Each number is 500 + 25 x the weight over the matrix's rms, rounded and kept within 0 to 999. Layers, rows and columns count from 0. Numbers have three digits each.

# layer 5 attention query, 64x64, rms 0.17, rows 0-63, columns 0-63
517487504505498497503507515502511490494509477514496486506504499508503501510506498515487489491499503504496499500495493499499490502482498513503504505517509510498514509488502492482500502491497491
484474496485485489512480523513479511489493498500515510481497504495514483497485512514486505503490507491521506520501480486502487507508490494505504502497494495488507497501488531528486521495503503
507504513489502479513481505501505495503471487496510498481516515480515492495517500518499498494481486498501496516492461503510494519481496487504509504494497481521495514507515516532472521517510495
437509516546515521475520509469477501474510492485511504533480487526505511508462500485519503532501499495506514494477528498514481489518509484500501501495506544466501498483505497492525490476460499
508499492497489505515499482511506509517490504507494499502513508491499500517508492484482492506509505514491500499508514514492520491517502515489477499485522500499486491512498495484504510507514511
528492471457470476523485503537513494527491501519505503462505509486541489486505504504471477459502503502478485520535463509483481531483477517513502482485502468516480528533506533494469514516523487
493498526537508516467534493499517499472525521486495505511475484507498499518483495497526516508470501480516506475468514499516494492492496491501500525514463522486520496471491474505519483494492478
495483522500481474517516489523510508507525504507492504490515506503514466514492484483495510486499483503494504492509491506494479503499512508526491488488512496502500498500502503475494504529492502
495493527484475468468526489506501483476536546507510496503501503504519475509505490492471506489505487484499489507489517533489508503495494531484502500480499498498521496480490498477484490519485491
531508489445449462518474515510490491506491509508484503448541510511531490465521492495479519462541514521511509494515474478456496509509514532496499472482481465507488489558495510487475514525523513
497497496493526504498476504472538513495516496515490454527440501506481490504524510473516526518518522497522469529509478551504503502531481565482496478545473515495504522468531532522473505485516492
485458523536528476528543505477494468548487493463503516509486521532462532550488544536512511524503476531521526575508504530445483499549494472504572531537567511490510504499504453475535502517491482
485501465485471506463446445458525532458530536512492524519499492491478475471547534463495522437531509493509507506494498506479543531539495507489528480455513520497448459497515477493522436474520520
475523478483436448444547430518498465499559533496485469526507507498516479552512490457496513512509534449467470541486465481519528552499499512497552552527540523527517537455523477533458526504511473
459447465519534520510471488520434532491476492511520539526505461483497481457433521520543489569520497530500517494488516427528498470480483505533492513477507541499497517507460506495504467475509494
490488505523483512458496492449521477529511459531549507490499479525550486538513499447460466516463509441501516470535525490486498519456491526517490494481527530496458487543442439512529519489540482
500511503507487482522484528462534480492474473540513460510547482501439470530506549429505509445532495516529486500512525451481481477509503495550533460477481441495534536453512455507562499533482479
553456503506503518538522498485497495511532515479480521479530550504510523493493462557518527513517485515463520486486475525455512498476508475505538487468569511509499476527497473468491490554530482
545514525511498523489519538488570517447547503489492441479514495482454540502533462494509529530484504491519466514473568530481495468482494517471502508454502470539530476506466479486486474498408441
512501516477508534519510491524527480541480506476512536491508505453476481540511517503495459472520469488466525499493491483481503510501463421463491504508524507526487499420492513531493485495527486
478506476514508458482554482478502473498482499428493515482504480504513533531502474490514509505416503509582470514492537519544485542503537488505505566500536470481502516516445515510499457449453542
479501461497462506573512503507532458526492467507457494486489455477522494474555463508542518495458481467494523516473506491522529509518522447538537406530514478477524493506484494572472478501531471
502515534477564527533528525502534493509538496537497523477470560495448430512475509541475513515492537443537487527470454511542538459484492538552499539490529424505457495517486580494486449507552516
450487492496489531536495543570496504493510431540578476440489563529475525478517532502514529539523502516483510535473482483532512536506509527472505458549495484526539534527506487455484543528461467
501498524475528499446505499528491491480482511510511465524517485511502524507512446554484469506517459479442478496446456611492478499491496472507493490471541509490564517492459541529508505497500483
507432490464519502525462505485498515465516548500465446539510490522463506500546524491508547507445571543455471488518449493529500514440513480502512505512549503507478502440473480519478484551448515
509475493467572505432460490498514510500507458518461497449518441510450532500538479481555545524482461531464508498472470501485506534535493506492525532489508489511451496534457487466509547459522480
524543485515480534474494534467455474490478494532457504516513502486545489550484476425498557513527497490521527440471479551482464487575503483558501514520531455481472510503521558538524556528498489
521544483514507532499486513473601502473505470503536535514485577495452566502537513517502507531540469534493528462542525504510506488484539467523470516492528496526541426479530485474476533466530550
512503496500487494560522483458503489479537484511459565491471474487466475510489451511512495507445535516485525486490527483579550514494459473508481553489448533533479456454500491486473541542481454
464555446528528506487499463546498515501483488489496513538500478535433476502513506555518471561514493499433485480510489487499522489485527499583525498467490500477557470491450505555513520466523510
515529471472476488488478451528558512514504465484530497501510509465466532494383504487499484473533535478510476494533452465440497492452502534547494536486471471526502544460515485509507530523509514
501501500499501499501502500500499500499501499500500501501497502500501501499499500500500500500500500500501501502499502499500499499501500500499501501501502500499500498501499499501500501500500501
500502500500502499500499502500500500500500499499499499500502501501499500500500501499501502499500500499499500498501501500500497502500499500499501499500501500500501499499498501500499499500500499
501499501500499502499501504497499501497499500498499501498501498498498499502503500498499502501500498500498500499499499499501502500496504497498499501504500502499501500497501502503497503503498499
500499502502498498503498501497501499500501500498500500500499500500502498501498500501501502501501501500501501501499501500502501498498500503503502502498499500499498498500498499500501500501503502
501500496500513505497492508499500497497497494506504497500496502498499503502503497496500499499502498502500500498497501503496498509504499499499496495504503497497503508506499506497498502498500498
502497501501505506504503503501498497492501507489497501498500492500505496504502499497498502496490497501504498498498499499514509505497503498496502510507501497494507504493504495504499502508493495
494500518491496482506502492500493496496495494515499498503495509497491506505493507502501499506508502511493514502510506502486492491510507508501499494490502507503493501508493508494495499497510512
497498491501512505502492522503499490497490498500502485501497505501504505498504500501498497496501504499493503502500500504493501509496501501497495497505503497498500499506501499494495507501498499
511495514475471477501488525493497476498488497509502488498514520504505500514498501494483489478529514511497518501520487511468500506500502513513497482479498502501503503501495503489478498513522514
500491475522528530491485524500512502496500501485508498501492500502506504496505505511500488503493497489503491509492499499508508508488493496495507503508495495500504499494510494498509511491499492
515511517535475500498514533494476490496501523496468474506487482505541495502513484515497505503488495498501492505498513540493503511514477514483508519494498524499498492529509476493488526497480501
503537470522473487462500496453473482497465538518450478570506432510515435537534495472494493484479495468507462479487496533504477518531470478529524508495507501468502507448496518565531497480503496
487515488526493522471482477499478484505518519545519550505480548524525479505508522472496526529540477500479511464520503462516532525513507524505495524517545534484479477543521494453503565493534509
510504509521499548485484485559466568473489519493547469534520495505497517447446521555513475507564460504458479487486498491462463463490485520488494456472464507517540508495495509498519492498486473
504536497534474486538530538548549471518493465479528462474524538510496520504505482520500493511477514476508480529518541479529516504475544493487524491525484445515581520512498451508497532523426462
486514451469456480506471487542469499475465528462502527507519477493557516422480487524505470456509507514465489463508498459521516540463518490495457472468463517486513468498492527518468489502516537
514531513531450487482512495459499514517502471470512518492488501479469539530452544448496509472547483513532532506521532481474468491555468500459491522527452535519499517493585484475530527476496492
519453476506493529470464451478557528463527500499503483549555462503440530509543507479522511512492505512439503467505512470489493517437506468530534521464563508532485465443464424503515502521494478
477481501521486509523528484526453475536537480505467508470530506499554458489449468547520509537509522460431518521465437480492510498498488499533549492484514519513458517544479498494496550527531455
508554497508495502478511517514482480493485443481478538514504528501436501527476490536516497523531482533415526473508475489510489503523490445559514550494474497519572478465509540528510580493534500
506511486501481477487481514506523516435569528511460450524485531493499527478508490476505549489489556513505466487531491513526509519491522555497498559527477503540481501498550515481450551536456514
484481500502525526495539496495538510506513475505463521463493502483502537507532470528531527499438510510510519513464495511541510524515495436486511508529525481518449505498488500492478491520486499
466519449505459478509457491504482508469499463523480493474525450524474456444522553459535550487510497523542492526486520434485527503533531535532548446489458461487515518555497466507544490492491485
488465500476514454533522511526468483502515532482502497508513499505453459519418540509481498481494561518520482536517456479510504491458510544537524552476518470499502538461500499504500456531476522
521493498543532464505509515473442519511470522438436516496498456516514497483484490556513526487451488560511519523493523534476458496536490482470534574467492514492506478560515497477525470497474530
548516517448523527436473526512480501470520505512473483459523486488466458490500493490531522492524494475493471495444485507510510518545473525468510541478497443501477551499488560483511489486492469
474442528464494467487470542512424478505475473515530443470537434503536526504499503457516493511468477529489506490498501494490448528510480493477468506516495519508501554496477459502514579516452463
497529536516493515522513539494503524452503516548492513514505453498465439482505475520486472492465511498481496461502545480572518472483470510472462509445450503495481461491498513479490499489468469
481505482530504525528504520483477530514487462554507548525520546492526498516423506466497512532453506502579511427505513464539436477499501493585442515496498460494477534523470515500535529519490512
495491508481466512534511529492477496486473490521480465525498550505527527500539493519518525499529476542489498493479467548506472486541503445505497412546505482508536518453524542519479514542509501
394486495523555486490522455543470522509494506499505451521465474517482499488500534518522480545488516502483464553478482494545486510505505519476505500564487551504516538470494497524492495476478505
506536488484509467440502491534523524503499496481514488501499484528497551501506449510497497532474460503521454475507490574475472507501539539515481541477508470484526510579440525528496533457475531